config.yaml
num_key_value_heads: 4
hidden_act: "swiglu"
lr_head: 0.00595
final_lr_fraction: 0.0
Each number is 500 + 50 x the weight over the matrix's rms, rounded and kept within 0 to 999. Layers, rows and columns count from 0. Numbers have three digits each.

# v: layer 6 attention value, 128x128, rms 0.0744, rows 81-127, columns 64-127
# o: layer 6 attention output (transposed), 128x128, rms 0.0707, rows 81-127, columns 64-127
# q: layer 6 attention query, 128x128, rms 0.0884, rows 96-127, columns 64-127
# k: layer 6 attention key, 128x128, rms 0.088, rows 96-127, columns 64-127
# gate: layer 6 MLP gate, 256x128, rms 0.0963, rows 0-13, columns 64-127
# up: layer 6 MLP up, 256x128, rms 0.0863, rows 0-13, columns 64-127
# down: layer 6 MLP down (transposed), 256x128, rms 0.0823, rows 0-13, columns 64-127
v81:480444479502504478540564533499494482502473449492508442619441472515576438468429468524437508446497564517500486501455550468471565512593570508483437462508491468453488527497502532441452532506488545
o81:580547442457464524538471509454499423501547520499540511467548549511543420595495591518526481521509513476548486470455455495386525426544471466465529506564518476603514496481501468468472516558563484
v82:491525585544618483517562467497526519483573488514427515478546461483537479544496481549521551554522501519533430548473491503527521497538332544502534527524560510564488580508527532505436474478487415
o82:474512459524533535451594551487376450500482501500644498584460596501492541491404546468523391475386564520441533498510549452488525565550507421499467448485552514482457423482504380520445550507513508
v83:577459482497548409460506598514492546477453411458563568532461526561457437452539538509514428485421505572547491437374560504565542520423452513488539471471489607573485433520480472512380545497473453
o83:422635516558545502508471515463503505513422519515457455521584581532615499536514555481513561457598476574495361568519531478522495497409443590587539630545477536418461512502467548481497516512481482
v84:469448517532510471483501415507522513557470472505485540580478494623580512480451464504476528478550457456482509511481501497501604535492534499508483519490518604459562516544523493487456523515562427
o84:492511460469452489484531514578486482539532523479489568443538511445478459503521523590475533496432551472581470455576416470507511424535536445480495482532499502590446554471474514482557509589444486
v85:525487507452436506511508471489504513558387504377577510361452518554482443452429489537420450499507631506464552460540508392560422526552604576508476506537528511507501525494403553499511484512474628
o85:510462624573502514507562500592475517508542545565418496556549462512541561574594578472544557523485415484529511504480447600515442499498485462496555512509452514545500455477534512405440526452499518
v86:488362404444470522519525480481456535498589452478491504568449506469441456503445614445498453460519572575526483495469500474449455471451465458475550512520550403522522497461555520615506481500535507
o86:521549542519535427553472502548501521521462492461456551484520463530567472439499514534524398524477448531495472539439577508468420549514548493617385494563494511511486489524469494465429542505522430
v87:509490499524489420466487480464501429490512597550499456567468377551534484476604395474420545497468455413473530514535531520529500528456457428525520479490483462535490581529602485384553468534505480
o87:518453437459465511494533533535496568473528528500522572473456519477436495527472505459461482514522575467538514443503505400448551542522559490358510485439522477633451519551575495586544489498486464
v88:501493527509564511517462489555466429403612451437482438488497582523478551477432418520491485539476460526509531493465515485605486537493536534514575539594511458557453531460485449495464406506493636
o88:515436467478473565508465512522529471607447553502545459541456560527512494478488581516517564608475510479488506433471447545417560497487522563483485571478564537481493444487550532557490407527496489
v89:455570449484490506455489584511431511463493456633576433565518463505533457500555606525541498497497460523499536510423490545474448524503521463498505522473544500539432397516522496524483438595522502
o89:481501523493508481472460478455583461524542466442443618485538469463513515480407459545511497427492474504499460479504497423484458534456483506575517573507478589392489567517477525559457521477470462
v90:493506432508437587501554567536481513431482547444460481447507486340466516597589535469450484486483434574522483487475566596496464502446356530471533536552633521493455466514482497540444477507487540
o90:493469592539559474531543439437508473541482449460602497543507443493528491496539480433582459480436507547497461509476584432554483556429544486582465514487469466453498473480463471526390494456514448
v91:468564477455546465479491470526490588454488451442596480444529514542445501421393562504530428540521595532546493487433503484476476505518482502468524473464459445528390432478463507552386530554455532
o91:511490577542517474477490558554471464550493455572478570594547437484598430467510556502550463447520383545484445540504531539512438443488421576501493632574523556484523476474466502474453468426506474
v92:515497464426560558506484431535500584462513533504518524427492525567488437492408558415464428576530524444498458467428441456465495535550425445492527501480463520532444439446574513572508478575505510
o92:418530528493457398444500574574459484556536439558492540545490520489550499355526541545566424489558393531486467473507541556482476426501493575492460602606543591510492509479496476567441461561516463
v93:424514538431467545510514527523500611511483568503542553400532504471502475510384575547472509398397524505536454428521455462476516518513465454470609486524525445503446456492503497532535554485503491
o93:479534498524547486484482504511506453422536491554496527545534410430453517474583512453572436567563440415491524565472581561480495414457469551445440485518498513498537508512514487531488518445508522
v94:508419530477523522445480540565514455502585456509479580510567489444480465539474563515512478546467519532508446462419462564553499525466413436519464481480467493508607479518612487623381582498571516
o94:403605498511455458549496485552442475539526523464523529474425439476513598477483493474491501475514479479461461508519565511574494476522476594651455539569544494464401524513514535464482412503482473
v95:564480523561493440404428452491560386431458470499411551590513415460577568515595437483518601611554463437471475486491506527543517502537475448521495533520476569495500596562526445466476483500522390
o95:505531349432512516502543572480433503458512543489593433446439521543412486485419504518449468441456570483506602440517494444502566534555508438423495440433550490541481556528521482579592449521457512
q96:463506474455535500458470520527588613568551513428562417489560527570428503552486472467467525404550466459487430552469647494580676531578450528540505549449510577456420385551644442521503428387350586
k96:617541511505504568547586531473467476425470448553474540511474474448553458487513429429583523603558428499494475495502509577452444533559462473455406468582445510510424513516458552454525431554467452
q97:479476515528450559580522460545470495469466488458484520488472445475506528533527520430524527510437585512526452487508476514514475501490478420489468501454545476572583534409353501461466502458542535
k97:462441436543497511491495482512535482502503496470507517513484505526497548560487552445440442492476500545437580523515543509491540524493519566566515481484535477563457472504564435484481493506511489
q98:461458426449536470402439558529554556530546548526544405452547497574410535507470524601517448380559460521469521501601609461481586589537454601563559514529531505479438453562615506494517554503435454
k98:552484545535439511437446468414524484519546490579419468558572454512524456501579467421465494568612444493497459514429411501439579427541483482585508437501511494578526526529401417531476450508436471
q99:469520455543449510459489480502541465503463527418495476547481487508396512497499548542471507427525536451507497464564551535485545585588519506580466520543578499445549463434525507482456565515455473
k99:547511509533526527419536472472514524537509468517486513462463535470480500517484519456433459515544560502499451479513446506475549472487454451590469455499507452558440519491451431538456443487464489
q100:527595611579489479492540499431408428439459462535511592489507509491519482472520478475508551543541476438527521469426469528551386415520512470449449471467487517485499518485488491474519467504562532
k100:462482544441528478537478530530456506483495524400613486515496540497471486452480502550541542494402489532562522471524598532537452523517563506422486614485515487486568524487502576457514564559549549
q101:423491538463541487518488472541493507487572470529542484538510480548444489551507534514600491417547505501518511510433466471553507436519479506486504491554574447425545529522557479534487455510480489
k101:444516505432392430447432489497544554386488507488535519441447601540492549477456438514517507463511491527517493520557494414477554536551476440447506505532534531472635487513567576456499497500472591
q102:493467472482507480475493528515528512496506522495488455478473490452460578557498512538491481419455505515518477511555519485479570545486538507580534507542514480491541459532510533482474491428464452
k102:511499474478490553496437520455560513524529511588457476496484495544503530551491562450464469460539499493449478529480454467506554484536516487551521395437488505513496518486493420546453482480461461
q103:495483513477439440490484435487542479459523485470517470438424496479484528503420517598488497443527432551539493486449500487488519529441539485470511495479477503385514502554457523511551481442514489
k103:487505505513490444442428547485545519506491521576410480479475512532484523551533432529468508504537531516410382649542542441540557451517463476633535462455510456478442590503549390559511486449421490
q104:403393391471466458404471495438609603571494605444509386564490564438449524572532387499389459457542575509426462527518463475439613564543507567728562461572535503546529501430550528491473477436431509
k104:518499460507500520476504480462516487463508522533466488486559511429470538523495568447475530527503543517453513475482466480464547526518462477557492469472495524492458497444518492482468529460466472
q105:465430430513495408440396536560504476547559517561500438428470453549540551554460471469497453490537462438443523507479478487614530415566438468613545492583524428528502577526472391478547406446460540
k105:443487440403468539455521560499556552474463531536447551504519547442515566562487546454470505495488528493461504488531474484450489519515443484558536475496487548492514448480487552491437488527504498
q106:531470472454570553430495507562434561471610406476402414489472545497548473376455493514444459478601532448594536536607570492459548465474494555416588449520468515551421516561521555484559505504515521
k106:471514399582440455459525564505510508501421489532558547493566404574528482467480549537470529448548447458553558439528537539485513410548482444423476461521619466458587495535539479468509441453486525
q107:514521473466467605554410525472508560498393545456519464507495564576461544557480452525506514432451593473579445431520435484492517560446502549483537560471413461510502465430526547434496546582500497
k107:522539451570526411580421495515466496544536351485412407514467509489466472475526516486543441520484424504482484516479501530542451549500560518527590384453442535578443551469550396508573539571511539
q108:531480464459487551467483473507511474434556447532436449510447560476507497420546489516427507519584479475478489459603513504579508459577479504522481491486511497488448474595523487495456458424575556
k108:470495580507504511429495479410455441492549529530550446427583513425534620444494509582468515528592455489505512518586402507441568426485436518479529484518556449546602473573465509474503463496485446
q109:434514471531631466470568480586544505570575493451483470514586506438395458520443514474473476528382508546501498514557530516409542524487544480456467551581476512479553573543481466519513525450463465
k109:506573400526543455536501592555504485465466525419442497474545475539505505439452524605473457429498452485524581583515535561543443554542461478521437482556584484616481497494481453514479519536547458
q110:530521568435493512509578441473576537474532532517474458545536541548549396475568557446496453471550492432512461538525533371494455544496574436449480437468504433526480458522514502573493480506469488
k110:441510547477511497472473430508518390545507533511583388469506456532507520425445528505458526547590565443563515478564452457515525508452453566490503534515556556540519502573452485465452508535478402
q111:470518438471531462506474496567548365600485521508554531483516403486507518535536637485591488445470406510428493546546522542587433483555515512493481540545531525474454576560527390520475391396559528
k111:391473554461464430546548527498461545443526622443495476454455511509520562470475459476394488485557511503484472521597473433435470531463461545546473521590567515483503475608541581534469437606521511
q112:439559426530524528528480443529432455542506457501398475499520489557473553523420505484515478437504496522501493491534579505529549567481435535504470545519546440577596481460524517486496484479509520
k112:497419486552496492480461511467603465530476511558487377504435401468547486512518514451475535587552459434390478532442517490485520500465546501560526418473461548487581541503531433432447443470462471
q113:582513545556432504512511467425457418481413454497422583535542514450672453419527490488512486583525539489502546439423434510522413417409592403415447469518508462451566540538411492542481447542536465
k113:460451482457513506547594517551457544528445559417544535481472522441484515510429489534553451409357532570540566469583565505524497541515516534416476573518508483451507490483523561546519548487540540
q114:453523537509446462512578524511512545452469527472576470504454416517449494532474541537542520448456526510463484501474511460525542519540482476552487533492528491504533504414453484467509476489530507
k114:484521512497529532487460467494527543493538513526494505428529505539522497545494514411449446579505514503479521489515506466526522529440494500532528458432520460586460461462562462520429454531432484
q115:526592577536453523512580473471458425402461484569507543489501452437538476457536481460500561523469515433520513480395478464549428445528532470472451482457560545500535528483456464520519445534558478
k115:513484543516549449515425495563447493468510484482612584493469546542508472450409449574512493500466541554552529493535582492563481556506599508394464565516530426518541516474478580487551551537498541
q116:536473491418579507497415481508466439534534470593457554446493552551478542488556468561487494530477391597507525539639448474487469457473412544486519507462456555532462515597579515543536541497502594
k116:472444482528455468514463514468516524539525570434454488479489469529522551450570432481470549477523488554521530508493549468503564536527465626449467509522518523419485497529557469452549486505499501
q117:501520635546526471554540498512504469519507462493511583537529488474570464444490521470505544570488466452511542462461471518531420428477530514405435504467510495467514538478497465489492546554576474
k117:521496531490487475580510494503438502484525507398553516494523558486504512419478440537577493446459483493538550482585558497514493540493533520432452558546498493494520523496527578477568540540528546
q118:431487566545570399447529461510480553508556432569487527441552496568490409466464432465570503506543502525501483519476477382554515464530574468485468531472522458486433540583412406480566436459447494
k118:522495474426478552579496563560501480387422571511532580498473515507508527525434512583513531490456535492474509537624613529565430525480497524490511501525612520434583509476564537495484629494508519
q119:444532523537571521573467432631452579539585481491509371447548571550492475495429508503471562460511514448507528529523503449480543465489499391581538523562554449515476561520468530557455411463406604
k119:528500467531465483387585564532540532470560542569483556494540541552488444509481529536508493547452508483454587499531501512531496513574573419589517471507527482557610496449481519481526518482495559
q120:501489458480449535483483470443532466454477489495490455467445566550483509535494450494538535509433562483499527510417466478531560464480477527537508542447504491485531540473514501409521496538482508
k120:528472598543454486506597490579439534444519525477532604513567595390453525537519586533586550534360556588572472526471495557607474552561491503372476649401411461402543478468583615471513632533557548
q121:459435510416526467444479521515548472511442539580493486433487547563436526524479524422475482495536554509507524560509489493557465494600422529541491488495514460489467451502471506510570458493545502
k121:459452579455451508485552460555439456447556496539468610572578570408522572478471562452552526474442521578571480437565457516538474481479447563458457584465499544448444457563550655480462521538587502
q122:469631487489546602643489569502499521555393518512584473640472513555487478592400587494473469437503505462547540513543429467452541504475543442517610482526524506596501448469550527493498450494447518
k122:511543456449534486510387492423492466558494441490541398488485507484513468483464543385603514487578441509479610425468408476505584506422582506504499472581614568514524476472390422480515511536441548
q123:467559513501507467577483470521540519542481533481531531565482500465539478473545492446533488512586506440505512592443433470395503533472567536451555411519567442543469500509535509547410510473497589
k123:506494527549517544518511471428464465535533520473563396551438429527554539541444493532483515515519519478392602455519531465488542503441560473449490460592591553534490461538502527484468468476517568
q124:527433530558509488484506504491492523485547571462456533467467551418482585464482600477477511557422429541502476434537490500580491543518494457509417524451543506478482533527536465495476579472606399
k124:525540633581592531527582464470491446448518509537373569421552547519438491520545407439426479530476542540593432658514557544455444555557444489537504553450384470488432474522443555513513539498470485
q125:518538536416502486434491435588463504520507505525528551397555523544556443547564459470379510459543474443459529522596515525504543494473469593545554483416430467558377489469560470420477450556470600
k125:457390454454444543557503452486453500435602524482535445550436458582572521484553636484482513493510543499536586451506517507530468510521529610475464452439469536644520516453585473459462485533645463
q126:560466472497491563555503496552493497489481480509431463431469555531512500443391470584383483468493449471570483416542499415503484439358520431520494528429499453517526450563480485467549454553523534
k126:517454512524538414448532499493494501491466449595479589485554522457515524449488511483518524476444523427579519535503457553551538457569528443536471478470433545504459505482498402505518530485453463
q127:539502523533507521492488623523543542595487485460501468454445522594465510501508551638513499432464506486526374378432483577456472458508390601522537575510431454481590490480495553503517508539503577
k127:500500504517487365432545348491440584560476327409438425464486498531544499469552450525559469509496476511512511453514545519546476519533523522493550427437499524570378525456519404528546489520487479
v96:549460500462445503542493507485507472483510420455509529525523520534497507513482542519458494583517507483481522585489424454480580466450461477499445486431441604541554412507458521539495510530517536
o96:520516468579527519564530588458489549475520493472463587458508465469542468448475448505521542550493499453490488543462461481540416517556551535480562549518425437550545538470441601517498497524463368
v97:584498502504496501549411452521525591456485568502521450537441450511453556527501554539514509528485448468506517518560561530531622499526488502484514489597549397427552533427586488432516574497487564
o97:456456482484563483531527518431573443443479602500471461481426556401559470520467497504441561514501480522366536547539574537471534507497503547446500544510534456419474437526494468467522507477509471
v98:525518474434485511453481477509467492499511529565458498575574521489499490541494457516479473482529476494493499502631511577516507469526524483489504465504525475471559500456385458568489521479465480
o98:531567545487502450481423425515507538492482513585563507476477543561448519530491487448444421431501517416505463515467565519427513475486463459467462466382529419452502605517443470463448567566505411
v99:579350515478545543465534512471489429445466532427566460501416553465543453498583508513462483489471495450480521481548541490465542470508508479503517479493479522408528489511526532497492514452538520
o99:431487544544466480554497455626445443476515512493536531521473460534487454502492481541442433469524485429535481411583631500557473483514509518554508468480505526538504541437444548434571480531547474
v100:564469411497539509508495490500509453463522527560442529538508526513455444519620530521468505550545527446504517517422436589513499502482397476511455479484488518499513500501407500570483485444527474
o100:546513598617510382572494609587493549461513403493479538456494415496470439514506498477506666477555490428497486455370442382520478515597495531513513505516502535514524442406465520488518441377470414
v101:502451574517454430524505451457468511497490530524528519432503431526535417460553549499480526425553529630538479457463492496473531478496498493528417484528472503591539488526493432500485505565530474
o101:482567508501561518483491520496451548551530484533566444518489570510467486597484488563518530523431427493541562452469474460474473522512537419519486498554481479582502488486506508517529484514524504
v102:468483463415602541509539496487501549514457494443462511561500584512430443498446480456506450441508516483502564447443530499467483553522560487474556482507603452424479488445431527624470526450465529
o102:543488396500489398463500472518516486375478517465436505483509516516495509392470526542522419395524474467476448535516513526501541555486445534538476480452535539426497510433427535496526510531560501
v103:502525445544447476498492489491451493506476587542526531468350470537492491455498499433510506513564537503526533537482515504399521535535467456483465475481541490475441441510454409485548453498433467
o103:477480527457569521515435525540536498396463506457459537496516521455442507517486483605484419432487409482564531434498471466539519469482460456466534465534474527508555575412563401521595443467519542
v104:526576520527525480531477456487522466488590448467431499502463505465518553498462482467492506498497533495520481566502492438511509506471507509527467484527480470528448610489552510503549491539484474
o104:496429460522512516494516566492495571562521462498451489457516459483493498475529444477452570549495461561453509483537477518480484540528492516352590497502413482552490416513510500585546529411451547
v105:545493494540455412509513472481521480484452505546470495489478489479495542497528499457473462506528504518490515506504482538471533470511496472466494499445487549409500512453501398537490446550490483
o105:508469451483480538479507526537540491501496528514511458480518567544488503504498509537499519427462478529477460436521478504532470483548509492430519516496520421557535490538496538453518539524552543
v106:487526505495563480491430488554529542491468408469550454567537448415578514508478529523499532472480483470493494505460537499531494528467494465510562495589539391600500518474531540457539611504491548
o106:432533435484468460460547476410537451542503568504421449510507462498542505486473496479450555571515523570399625528525529524466518552499507580453512572555503514388466462575504466539416506534497486
v107:430592522444540494523508437496532602482533505410480581557478512442461483518481436488543487482464461481448541508518475439508539607426550504461538542502510549488522519463496488497578547490489506
o107:547406416477529474424513542490479454490532498457413477494490484429619591408420496488559424486544425561461484554550510527457531503435526513503476566498468474458471482505505489526467527413530468
v108:483487489472521579442450387517521582413573539527472522510472578527489537543545473450541518537454553479482467431506398507511457490528503551508513501519459460477515525484485599508564492462528530
o108:576469547574521497581556523552385436553511426530447538540457507483500516480490571485457567520517530471448474550525523442514513445503420490436563477422561527497435471515512483522456581457518484
v109:445476524415556504514480478555511570498550482382534463487539502519446496567396492504483492420503518527499530502489508372495505529493477515492514555567496420493442512474543509458535540509514551
o109:470455389451496477482551550368507453527513529465390480505470527431555534422456431552550392549491468599432476645589537555465533574424510565573519553517446494397449472532479513529534518543472494
v110:512577481476546513467481562501475568622501492556456499506474574478453479536420476447503482484537457423441536507556483494557459496495539469521570504494532460517558528512444524699454519474452602
o110:540515429457518483550518480531527532436458553571485548491564580553446487413441529417520441398522550411532401575490491544484553465514468527440469480443542536454441552443431507509379601484473480
v111:512530518543507463397527506491524508464474484503506500504533471443507355507447424429494562510568528484448437473485468544479454429577480423499506504580513484540392556523451494510537481499492509
o111:468594556454472574512501530525420492620516505506531460426540480548456480573535552452436535503465495523512527470499432451518486512471449460539487447449432453488541496530570433548405497455491468
v112:510582601426456519497494508541462577532479474521517508523486522503563528502511467483495530514508439494483465516555502515595454505500564531534538513500529482496472521524464545516517500532456516
o112:504503461419477543410446415448470471545499494559553428546573553468541580556471468401505465523488536583533497533533509611439539456410479440534484535444536484505449544606466437516398581552513469
v113:469412488540453433531500545515496447433615483508502559520542472473498446487463449469499545502483491540446441452596498511496438526568491454492484456469480571467403521462520444477484480502510554
o113:547556574475481514532458530540431507553507460486532485415528502525560515568572451485442499562456440495468534434536402535448446533474474454495518507458426462555569455548576453462520479459467492
v114:490532471479552505495507497549528497545473461463486452617436438542496540571480552525545476557456432450431515487501534539451473498460501446508509503531492447521565507475555582488449591546502465
o114:455409528497527477482554519482507468505516554472470516517474404555546470458508534442436529485514564432468509536537557487495545542550483620564478498461494465428524504517453541529453442562513588
v115:542491491534484487516529494474503411435538571530551521438525509468565493498604499507547514557528505479483463504462456563568481513423465472505412495522495424457565556589581439512503480547528468
o115:508554615557484462575465545527456495550496450499587477508565478526484518560539569459536633517502513515551596406404457463491487495538522495469510553559462513624458448449586422441461515447484551
v116:543512488487521479555450502492478562417464527527500522438514613521496473485531404474492483476552457481515547525522455543551576441435500532487460501477549462586628486579433505592501526458514559
o116:552583434548461507577507473492539517511465513516523520529536576532447505480448534488558523450430580481555484509418441488522482448521505455455514587517582470504433584417477512444387594517466405
v117:491455454528472566488638517494504396518499466515454440489449413441531500494517591564493471528492489520541518506406538505453446531538489426506502507437453531500495520491513489533465426460547441
o117:497462559562537460520505457573528545444521494494497557515459487586452421480525513569569537447532440411509503400452553445534503529597530603495537446543511595527557522412473541513607427494489589
v118:518481477513550537549501487484522529402497502509483564486568482465522522480461460510555488431523498507491559502503504462368508551416502436525447505481487504476536548500457483551499531526565511
o118:539584440525507445530522487539472509499508542445477496401425518475418499492474493535534544500449492504553518464476476430470526523478529571459477575544432461529536474498540516515487513435448515
v119:410524468559453442533476525578465578549568536543483562393574430553449550558512513488645571430511488475578518490484479532539431472487547501515457492512570442543570500485501477504476443517487445
o119:584472534427556439488522449486511457538538525535517551590558573497469492521506542512553539497461527504470504594423405503429579437530469500530469507550509495383496505495545458516430467488495575
v120:416490562487485569485543439532462506574498562518493523524635541536473524573451376552461511513569525469487474501431517482456517485511542516485449485547515514468535530508484581506491439510494506
o120:488525429480556437495424438461489551471464461500463519465440506505428554489527618505533496492457498532553439583431538406528534577505494536584445460476524560431461495445537428447528414567420560
v121:500590566459435516495540495503457590553552532519428517472503544577526503486579464512505522464508491481522444514533475546553497419479494431512426497430516476529533519494411524447553522439479598
o121:549563531505488502537435467404470509466493552557510443579498585484485521582503502460513604531469510535495551488511505543517494535494519446436529520443561469499483596429480407419456589466478413
v122:554573536460487486489433503476521532495545426590457535477490579462461586468541483486494501506468474537492488509543495478458558474482434552460538476404491520471527532439391491477586544491452512
o122:570514450478465528485527466501503565464450516490506472503452533452549510454501442514410554486478464469455439513558492503487485464518478454394526546426560434497473497523438590520529610459573468
v123:470533401531569524498539540481491413530457487540451557538519445473416540513510481519475486516474498530479516522480518518405505525580441487493478465475468551443439531499496481518480517530547583
o123:437494516420543494486487444547549490487499546468519513442401465488519562536471490530497442419565485478520457499545509429492521521481576575540455506543455437532578505509553504459543431444452505
v124:550527414492556442486441496507487507527480514543453471430413503473488471481513552525545543532511487414536523518502508528530475514447470525498548548556497393487558498516498449558439506489500475
o124:481456526427492448573546513485554506505530507539521489515555521529474473504458494449542567442590540460481502493460538464458599408563471514441491518501571582497487468455490547550483559524545529
v125:383474489489455533576463413480453463541483578412509481461517498525483520530516524452523449564415474480536558498467456486364424453544454467508555479553505478446394511492447464499525476527473391
o125:483528502550600551518469529575453482468484435468438494538527430469478554438531464565559463536461429425573466535528471509460533543437499565488415488480415494514576499451495465468534435486491532
v126:552456459518416496554490548502482476446484502507563529514390512478480535454489453560525449489549478510495488457482558497457569524472552564480443456478515541419449437461579495487576465452490513
o126:554493490509500507565429501558577535375458549462479456421501529468556468494532506594388415457464415483477533490488447530538430503515486449468593472472569492529530455475484560440574480533483517
v127:525424583460412542509341569505473518532643574567461532552587562445457446543550527461528511524518535511468486466543414606540459484611492502496404499524502424542495514532431490532536488537487507
o127:606536535546521513490462520510506515645466432544588417499501581517534478576486559538453601479434470473490501572469404532432552455500481393565505526474513468505479507516439472533404581460493415
gate0:568395490403458469462567521412460607463511531494381528548620356601470590492533465552489440485511434507530402537490548493475507536532429468590455474446529471473478498500537516551562511550418507
up0:599471536522472504512544514569496516476487480452438531580453571504580497515554637466516564447543408433483390504370475492514487340462600548556477471510563436581426481494488395373498493543472506
down0:486491499540434475496441473588571423476374553480542461504528490470555551461504437495466512440493533472532535519448512471615443472444529467385563522386530511521489469472498556548502347598465533
gate1:410522587522495455413477547464452453498558467468489456503544485566520436470521408571483407401456492522384464502539625495518497525558495513520484482454468520452530542440561483493476508517476501
up1:462591478418587529497531521515548481436581498563536464523508500492527499484632518453498529472482562460418398505543504497522462475473474539453504383441489511530466524506440516403579484508500576
down1:485582486576531439453490480513389491529513387388519477406474504441550502560498431428500540567481453551487377488511435563523538546442474447489509401453451553487530495482487494472535546422515472
gate2:567455449512538452448490457569503606580506451590493446524507464581553467556556406593518488501490545449493554553519506444511544539440530551471544521467477411456483439404475556484544512513548521
up2:505510458494538476495536406569510537419486561549489593411443526568422499491521574530476493424528588499520504466528483470495390532530459494537440550531436428552491496552433469394543491403511480
down2:481510444421595541409483486476539476417465481441461502547534505447485531490439474535493496607504591490531534482538525465514525394483588567552511517415549553507573490494534467511478487550589548
gate3:502535554502563540513455504507532538474477470490640465543464336497503555582495548481554492543575464580521574504532524471464580517458458443512490491467475532529448436431482488477496425567355557
up3:546532528467461501450501523516450526528397408592423548374481536556594425510465520537516470458543545449534430492462555509568457567521582461518449457539485493573511478541487594454512500539498405
down3:342559484517497588522482532504498552457599555487458410561510450498501478527470597465452497434471475568498470432497441553496537454532427539445588445488519520443425457477564503563551504424478504
gate4:551536547499623557474454515474444487541546543576527604578531499507574526484472394472553465537458505513436502604419492447475437513488498482556488475446482507503503439520440481543622439484469448
up4:514560510446502498429540502528389505537562420432380458461462589409455512539486520454546516520480578476430553504491505565543524505513507480513562538448530405452450526537529537502428446522521585
down4:600560514585506509496551483450537560489475471397466487475571470561541445517505488470518531527485546496488538489444398529463576511483523502517542505422499477596461380488545527547562521544481551
gate5:546614495511529440497469473494484471521490377534463539560447499447507571443468345561515488514482581536435524533485478465465477621424500405575571485484547526476515526512465565507485417521483467
up5:539481548435465485488503526566530559474488483553504530496485437456461544509536532534543557520446515419524538493604527525516477539455413518477554466473453468428468496445520546450490429435533426
down5:482506543418525464479494449436468482432522476430525530524499447489596458527506533509466515527568447528553599569454565481616519505538470440508449513575479433515477533501552622480498580490506497
gate6:450526513477461483532536517496571531512507454456525476508468609581473482502465443486539461503497508512561500453492482485409499497507446533495545595428522539508495483399408445554521473533427445
up6:470523597513522478531523572473548452583425508448449473473462520430528449499526432583545558435459474511502584540516471437540589463410519497469512484527564500426488452408547517559471520582450466
down6:494469415483519490459509474442459490492512536499441499510503571407490555484467569498569514455403591490528477526511533493500510485568590526475532489529583544516577501524485465567578482459470485
gate7:565417509489430544481475544391465496615572549478501504499471431602531480484511575522478481584489503497475428488517542456506544594464544529587582499477411419504459582476441484533494498454521402
up7:499562409578512452442489509477447534540571454449423462438502464551574486524513418528435529442528465489509516530417416623487488467440532462473487464452449503468504488450456467455545554512635613
down7:537461605421521507527511500527564522461524450584512483559521513585502545565416490454356455575483536465438413532507501544584520549508533465414481496477490549435467571560546589389530518470527563
gate8:472385493447594556517568540521568492505479509566451546517480503541491442462523445461444515455539532438466483508476452472425469492529492514611537487470529436488469492497431492451566558473540448
up8:541529501528447479457517493511488462479483542422586511503489512460518456513547490550448531504502605572503476587473451572513361428483596542498490512595522560492641401462452424442504463544514511
down8:563554394469495530459499511549417481470496474487510575533433471473546522569420469468432446446578485512561573540547441498556534409483446437557479424572487488484374526414533521502470513448519524
gate9:584505444448487495433436455544496552527580620515570437493484534488510525503480536468457388473498531551385397428426428414550583522502429473514571483516406448548517480485506506422535507516488478
up9:488468462443489507520523489507568432587509549458580438436523589541478466388516423463487504459458489507507549480441438488482310508503503472525551454542496506433556444488533549589466446559499485
down9:470496455482550517533512455530512513470475363476442496488537551578481456481595624516499569451472500509532408555472524518446459568585457514635453479525487446471481463522429599466494508454498567
gate10:471447471487496561515479570507466405469504580537439534493565494520514541505492526491500523587482542511409584501496499474558511582611411491594515515479525542547540455406503456498526460504499544
up10:389528563551558438496537411559455585388496511512580479543526540553595479562530442404473459511435461524554527492589515484529436482517528529427395474519508482435443503501504579516516526440478487
down10:513506500476458396567472569528533469528514493500499458628471525584537541529456498491436555561540452495514491546495469534600555455477571578381429486471542491459537500615444558579504448504574511
gate11:445469533545510532533492492526563518498441619464426497544529580471477454499566405503424471513564585509440446532480556579394521479645485588543427494493502501476458548494497448553465560432427504
up11:485547543462402588441432620516410560454518567449519498565557517467474420461580480492517499411497546519417405550513584507520571492551410545470515484451523503475564478534497536557489506486513556
down11:497556530591491491483508536506442471488573544456486388601412542490553503511596422497488516421539530544485554442468478524525555475518363609512581431527528500533536527496541462492523540470495440
gate12:448526415417463503485470620491542556509516499559415562413571455560478523492539440508499465490594518532474444513569525498564523456497587466522455518459446451496461485523537587556481454432457392
up12:464509504590522450442591470459557521496452434509497568480511486530440584508479535525495477489499535546549445451380490396586586435504565487493479497399478537516569512578557502461494424576473491
down12:512495407554497481540519445521447454521522426472453507517533472451496486555566534579554493520521568518442551535362390476514511460580524564599525518532468557513507610524552521537494449478540511
gate13:516563497547521513494482505514402571553545498543593453512567466436511497619471506494514429468520452462436490547534538573497537545515434527552571465474460545560553475493534429413527496563470541
up13:462574452409537495451497539521553530490492525624537481493490473456517528477512485465414588473541471538530510563580490487486480485528491508595384462533520513575438560480457510556467570536435505
down13:556459469470491523452519487499481488510509510518452464471435556443410483447461522478542509508391528454412507378543524467506567442523511557472450518408480528449530483545529505364533430546479527